Weights of a small GPT-style language model, trained from scratch on English Wikipedia.
Size: width 64, 4 heads of 32.
Architecture: LayerNorm before each block, biases, tied embeddings, normalized queries and keys.
Training: a variant of Muon for these matrices, 149M tokens, 4535 steps.
Each number is 500 + 25 x the weight over its row's rms, rounded and kept within 0 to 999. Layers, rows and columns count from 0. Numbers have three digits each. The size before them is the row's rms in percent of the matrix's.

# up: layer 6 MLP up, 256x64, rms 0.383, rows 8-91, columns 0-31
# down: layer 6 MLP down (transposed), 256x64, rms 0.144, rows 8-91, columns 0-31
up8 104:488528506462513517502465519501443486535550514506497544526548487541475436518516490492495551485497
down8 105:526501479485463518501501495498551477461462534541477464511465510485500521492497514483494455541485
up9 098:472507467474448503494508502497524500538502520516514525538495522515469482499474484499427467479478
down9 100:504539503529481523492486516519496481460484490468524493508526443524520481529497432496486522530547
up10 101:537533517508498492498480484493501512486463513470544529552492491485497515434505490496494504494491
down10 106:536512530476505477527505488544490506505480493516490477509475468518511502518494508460457467469438
up11 089:512475517520467493477489564489480502472480483519511483527488472487484511461499536502535475513512
down11 091:499541488487528504515479466535503489477491551519474511497502509482527458469492478475513514494476
up12 093:493461536482500501496467497522500481481481492536494557563479450497517482498500495486528437501504
down12 087:532481480527530532490490508485501514508504503497522537516507570481479543510454454502510480495471
up13 096:452506503474478482523497501503494487482523533503494482457556492505515481484472504492539525486569
down13 109:518512499520471547500469496499461512486508489515537517517518526538480511471468515492437507542510
up14 108:489496527485509481438497503490540518508538521495481458495511480481552499501480434470531516537494
down14 087:488490482483471531500481489515488506501506477450505538523505535463482496533515531500468493501485
up15 104:503513491453514502470499480484521514497463535509486519529477473488504517472507491489518517531512
down15 097:492493499495491510540533455517507489492494499459534516482503440469462517505514513538473507472498
up16 091:471504454495508514499464556457464488532493545460525509527513508536503535509516464472505490518485
down16 101:546493523472474481516464525533484531493469484522437492492475511470461483474490514517475514490492
up17 096:463496467501471458484495515492520523508502498499525465501501522506491502433473492462500483491512
down17 089:517462508485518523486448491515517473494496471484445542537496486469512508525522497509505462516545
up18 096:481507484492498537529500528495498508454458521535524495532459452530514506470488521531449463502528
down18 107:556497539480478508493520505526500502516480459545486479489500494525464515477516489498482484511506
up19 095:524475496523496489464510524471469516531506496518502508484516503467499520471482478472505479460539
down19 088:512519485497495536473486496508489481481499529479535509520472532557514498500514538501508497550477
up20 099:555523461499510455481483475528487445532534507477513486501481466490510509504493522524498478530489
down20 095:513492527488495500499555467509482514516465468524512505521512479480482490479491559500495477514453
up21 107:467487502465518474549481520496512471466487501483492513510532510512490480498504542490516532467520
down21 093:566469463517479476499526484496511494492510486488529469503511489483511559492503477478496543472549
up22 095:500464506472462511501490502471477530525501491485482511510475462525436507524525509504469528490464
down22 107:520521527456488530483507521498510515499577488466522455499546498452482521505524538494500495483507
up23 097:482472495456481455498504552509458495496535507480520543486529484463503499557500527522479512492446
down23 096:491475515536516510499449481522503529520529509446456545504495530511471460494544479506498538512528
up24 097:534512504502434487520490506499492530499480494463488501538516486539459481476523535527480457491538
down24 091:494464459506500531475480506517476537460468518486505507546498488512476471497478516511535506517514
up25 105:504485491496501491548515525503500463487513499494541463507488492491549506479497488493547457525497
down25 099:505500471427526504535518474515511529509514484536530461534444505478518500532497520450478509486496
up26 089:533544497550483543490520487512519448474505500471515511485513524543441519442485488517515521490541
down26 098:530508545498510524490477566498511495531484505522468521485490481511485454491526509462507471524469
up27 107:514467515497493524467506480505537508516477506503498483528485479480508502465497458491529491579518
down27 096:504489482503487475527537503511495506477456481536497496542504540477508532507505509511435504496430
up28 102:476488506538472484486469516483494528522471506445529519538499494508438481477493451472517523457515
down28 100:504486503495474496512531497528451496515487482513495502518558539508504507459522490521456520454485
up29 098:500469507556457552519506469510525528530463519490534484511535530532472548501477478474481499471510
down29 089:506492452456463529510511526482507464517501517527560450509532472529503482498535468467519495546510
up30 088:500416471485494462500491530539471498519475513491476499458524484481470488490516490499496477498499
down30 093:458499484509498504500500469461524481513528508511499479498476562477516520500500507501460479504556
up31 085:536481499503469485466528485517548530504518527496469505502522498482497535471482458471440481496482
down31 079:454503495492510491515487511472479491469514512500537516522482511532515501492530539524551506511558
up32 104:431495477506483522465487503498488522498473465518526511480465475532517531508520475490493531468517
down32 089:563495468522518483469447521503503497507538503473463534503506494465466492526492485509502532500436
up33 114:524510464513524501462492500538522533497439489503496478501516478502486502473482496525546510469455
down33 126:497481517513485465485480509458508538499502551516436496493517489514481498488526533519509472503547
up34 114:488512522556472485500478504471485469509441488503524486483499517503510513452479502502457447496461
down34 115:482523491553480477501465499482504453494524509476595446486505525492500468539496511496468513522491
up35 099:489483521453506497503452575495496506527523471463482528486449495473471543481507479504535474485479
down35 094:536477489536526536497522458503525469481430512525480482490519483524514447450522486494535529515507
up36 120:486546527516476494518439513458473481491490508547540509506510524527471525515482523516500505457472
down36 122:478476506517505498543439520476501488529507510478541508484521517475492494513475526485530542508530
up37 101:499485499475526543473466561494540527510515564486495497500511489495519521471480458541541490518490
down37 095:526471522502480477512528501495513509477526479504517480462519541504493497552503547473461472482488
up38 085:483512526459516546496483500510468524512550520506503528518457503534517472483499494508485486499523
down38 097:456515531495519461450518492500487463502508519474476512480518486501472526519531534484535503456476
up39 098:457492544499493526482481496473485515523491498460456494504474496504476541509509502460508492537456
down39 098:495517488489493493505513494533503468451495490509510510481527515493525484494466505537416455481497
up40 101:505449510519480464496461536475493513492496494494465520511440504507473520478495480506512500516537
down40 090:536491498490499553451470471506504477480483530502503515521570522473497470509473507504527495518533
up41 105:526551493495470517461521481469494485492518514482495508492513547472518510501513486447509466447519
down41 103:505479448486497570481465515503480511524534475514489472495482478529499504502478482499549488535486
up42 093:493522525468496521534454499498515536509481518506543497553517468496497485543507513512500491482502
down42 105:496500468534510503561487522496512495510481526485509491472500534505466516492512486468523555493524
up43 102:497507508481505525449439510473490514539481508480501515505517518536456510475508510485498549519476
down43 099:525513531532493489512546509475489451473527514474525521524530483445460504459550530509496508486477
up44 103:464483529522521504486459486483503465513529532440542514517477538486464501493484541484515518492480
down44 093:496493492481504473501455503477524520466483552500478484490527550514533504525478502533519488474502
up45 089:485511516495463533495509544482487503500500509523487492526520493491495511497514530498482510476524
down45 085:466493493486532528509537504489504505499494455497496478470475497499503555541541494461503537502553
up46 099:472511469530513507535482491489488526507494534492486491525518515515518564476483449462510533485492
down46 106:490525478473496507474482557528502506528470460503514522514490475527509468485499497502512461496496
up47 095:488500470477462486469492465473493532520496524525518492501514478462490513477502527489518473536524
down47 098:489499529500556498529486488501504470461487497493486511542479525527510498510530503530531500483487
up48 104:469446480489457495493512525498503498488508525506505460511517523480475500495528519460530487478452
down48 108:515491513462563464490500455487542536530518503538480486503494487502491512519525543512478518463471
up49 081:540525483487523493491457476523487501475481537509451560481461516471513491467503492508543473484439
down49 091:488519537527494483490550480525498468549500473476515523522529512491460498492525504484478477549520
up50 104:518512464504484488490496520487444500495459510496477529470501545516469485455503490490518498489513
down50 103:498495453506505537486535518481482505507482477502545546502436515510463483501530517454513495552522
up51 092:511520502549478491494457484498520497473465532516511512525528526490519484466513500465509525493501
down51 097:517457472513500495527541516484499517448493482504504505502499478500537531513476503483507480502498
up52 108:479484491494548518478467473463473483531479535477474532486521525503500549440515473516535480514481
down52 109:484480536459528497525465515476506507507491517531487538528495492501501469507481494480468483504461
up53 096:466488489476487463505491538444455481466526464506512519519514522529519547505503506530546494500495
down53 090:485518510469474497509484487517497456519475448473511526525505496473493502496514451504496501502494
up54 106:495491490515447500480495524526477464530559514536511490508520453542508507481479536483457474467507
down54 085:465484487466537492479506496518490479519502445448486492511523451513500522504490490522497472468515
up55 092:519465491481476502482535510476495516493486518534514478527517489461455547488515518495509529517515
down55 089:506482511485482508488530477518485519512483494549509441493488471461491537519452518498543505522517
up56 109:518558468497502418512505517496467462502498514556489506518490501525499511522533514521473480447537
down56 130:468520510452530485481500519499492526517490511495506536516497442513478475528502519447464500501472
up57 087:552501510460485533475468553513471476496506506487500498538487463514479487520459480506492507507492
down57 086:542533457488510486540515547512467522494489459491517482510514415512473531529527507476488467518511
up58 110:482501526493509549470474528490487525512522556486521492485476467511542494486476453476486507566503
down58 106:479525482503535556494453494489473540532513500487481511471513552498491479464498510528496460531498
up59 097:510462508460461500485504478502487454501523515496479540496514496507535537501453488506521496541487
down59 087:476522455531534508516466504514484519520477469527536473497504524479481474496493523454539490465482
up60 100:514500513483449492556485526489505504475511506517485514475496467500468545516446483508498499522495
down60 113:472524496466481455503467476533507488490518483534494514527478456480486478512512504512491500502572
up61 097:528531505483466476465511510514483513500487541545509513493529502473499503473472514528506463487524
down61 094:511474501466522476468546500472486487491527487552444478487482490487490530512445515487539489530513
up62 087:492552546507496521502475475484526490530520530487525499520520523526471467470522505495474481453480
down62 091:501498535470463467468501495496497508516525475503434514527500556498477553500482520512499549464530
up63 099:480537455538522496470483536476506483515510464493525517511521521523496502494499488502441455470511
down63 089:505434458459502483506533495548472532517504497505513520476458457496501514534507521528534503508502
up64 094:509496511536495449467542518535497475477477523462495522490487488499473490511512507539513455494514
down64 103:508508494446495504475557487518538465487517533486527467501475449485500488492471494472473484477529
up65 086:523481518468492512491482506496510494458453527524468500504547498541476544465442475504479517499538
down65 094:531508482478530454497530513518480480490483511517490528480483491491506471500467512501494487509548
up66 095:480509482500496545498488530492507463494511531477493505446555473520468534463507514497540538503504
down66 098:499542502470483511475511498487526486510485519502539497482478459471464525517487507533496480510460
up67 112:528467509496474496455495483499481523487507472471523472497503476482491504490552487495525514450506
down67 135:521520466478508520478507536474543470526575511482461507492486520458448489475488500473494495498511
up68 124:518481505520437535535445487490473509459454537512538536548542522476461522515493506518506516499513
down68 107:500489481492457508544444497487486496517444524494526496494525547497482479484495531487504492491509
up69 116:472492483494478496505477525509492476492485533480492536465531483522495500559531488498482545469531
down69 113:489500524500521514450455452438534471522480517455488507529466537490461485504501506498495493534504
up70 105:487492476456492508524501506488483534513521493515473514495538503511490467528520495455520505553482
down70 108:486497511446462505516495511532492469500498533506514535520523501485541505468499500552486478472552
up71 087:481489520488491514463500541477517480521548522526489513464460501483551494473543515484471476532540
down71 079:495466501514498504518440493493471507494462499462486520526559518519508508535466484531480541508483
up72 089:526562465503489487526468492521450510505503506499518504505481512518416505540486479528495529486481
down72 093:527482469517494529469503486493505529512485496533491541528486478476520474555518445472501498556521
up73 115:502499509518495457448540478529487537480484534571465516509460497467483546500512515503506488503496
down73 122:537502460494484537558452518471486476521495476464547469509541464510526480466473474498496487502498
up74 094:497486519478469481490480502483473509435462490450497512507509497514451486490530522509513491492523
down74 095:494511533511523494476492512520526476456472469518480519522538515483515477491484487526486455508485
up75 095:496510502514426488517493490473498515501489525496530494511521504519494481537505484460526488509514
down75 087:532486492531477495521519513494521529518470516511506488513495465506470487506511475519500485487487
up76 088:488505481535452482519524490469441503455450535523484486556470525466466524485488542514512475487514
down76 092:506495482494503534469450502501489496492471529521493513480507470518470493516526494510552522517561
up77 104:504530469509520487507484462498486453497490497562475492536517495469463460505504482545502519475468
down77 098:537498503506498496469533528467495508480498457515472476488465515514486496487524505482495472544488
up78 108:498481499531473498533475507467513492473521492523557506452530485527489536501523473502476464465452
down78 110:537501444482524500474470500493529508494501517514462461468485463477493482483480461473527512527536
up79 090:525498476499455517448462496494477458523501520515487509489520525514491512538492483484507513452508
down79 093:442526502468504465508501486540507522515503511464536524513460511496514492539488511492520470507470
up80 111:478519509518454470498489521484489452453524490480507510504516512497505507479488503468470505535462
down80 115:515492536486544458508500489499546522509495492479484497502527527549486466458542508519529492506465
up81 106:465529476506486534527502542484495500470493522466510487484523496512459528506501481534496499507500
down81 109:484493470497527460492520500530507531470515481459539515427512519495494529525469513481525492551459
up82 099:502523466478475524484509521462514472523495466514551504503483503513497578483501526442464515484557
down82 104:500545540456516499499504495467527523520499530512519499514516522520528516494496517491473467458469
up83 105:494469495479496493508505486464465494479478502479476501502517486532483538504505482546475529478476
down83 097:519470489503506502490513492528516452514482452494481492490500506478494529491501483493524520525508
up84 108:503515485519450501489495501475510485538484507480508504490511517496485549490520514483528483447522
down84 104:518514481514519482496515465488484455545482525452503518478538447501507495510492500512490536494489
up85 108:526484495447460494476488494507505496518509519504504506523513504483510497526522517498525575477503
down85 098:513448487529546539499532519490492474469505499475539515497480513526532515513481489481559466518517
up86 097:519491495513497525493492467514489499476500515560495453566477493497499444533473449475495509504500
down86 101:540465495485479505482462536491506511510518484523521496459472519497514458525458523505527465536481
up87 090:572488509469493504502480448471470467485510527513537467524525509507501540501467506484499490455516
down87 088:510479458523536500458503508513493482526499534474475508495526489525493464481480494488506503511464
up88 082:485531512507463540484506505488446493484498530469516470464521540521488508522510471517474514521483
down88 086:509513492539546486524538491553523514489468472514474502550485460490473474514520487484539481526519
up89 105:479491474532509506533493534478497518471505511500520506474522457496511568536471454503512518468514
down89 107:521477468431500507511505491510489492525506493520486506504500464425504506470515540468509493497465
up90 096:523503472498474489476464469458496525509480523465495482474472507480519470493507501499478510508529
down90 092:459469478515506529512542500518483466542487500466503480492464503512496503548513514491518486541475
up91 093:485469462516471489488488538456503475510529459482514479541480511501540487506440503476509478518473
down91 083:463503472463511501495449478553491488508493530508473487494477469450477536545511471511502486506503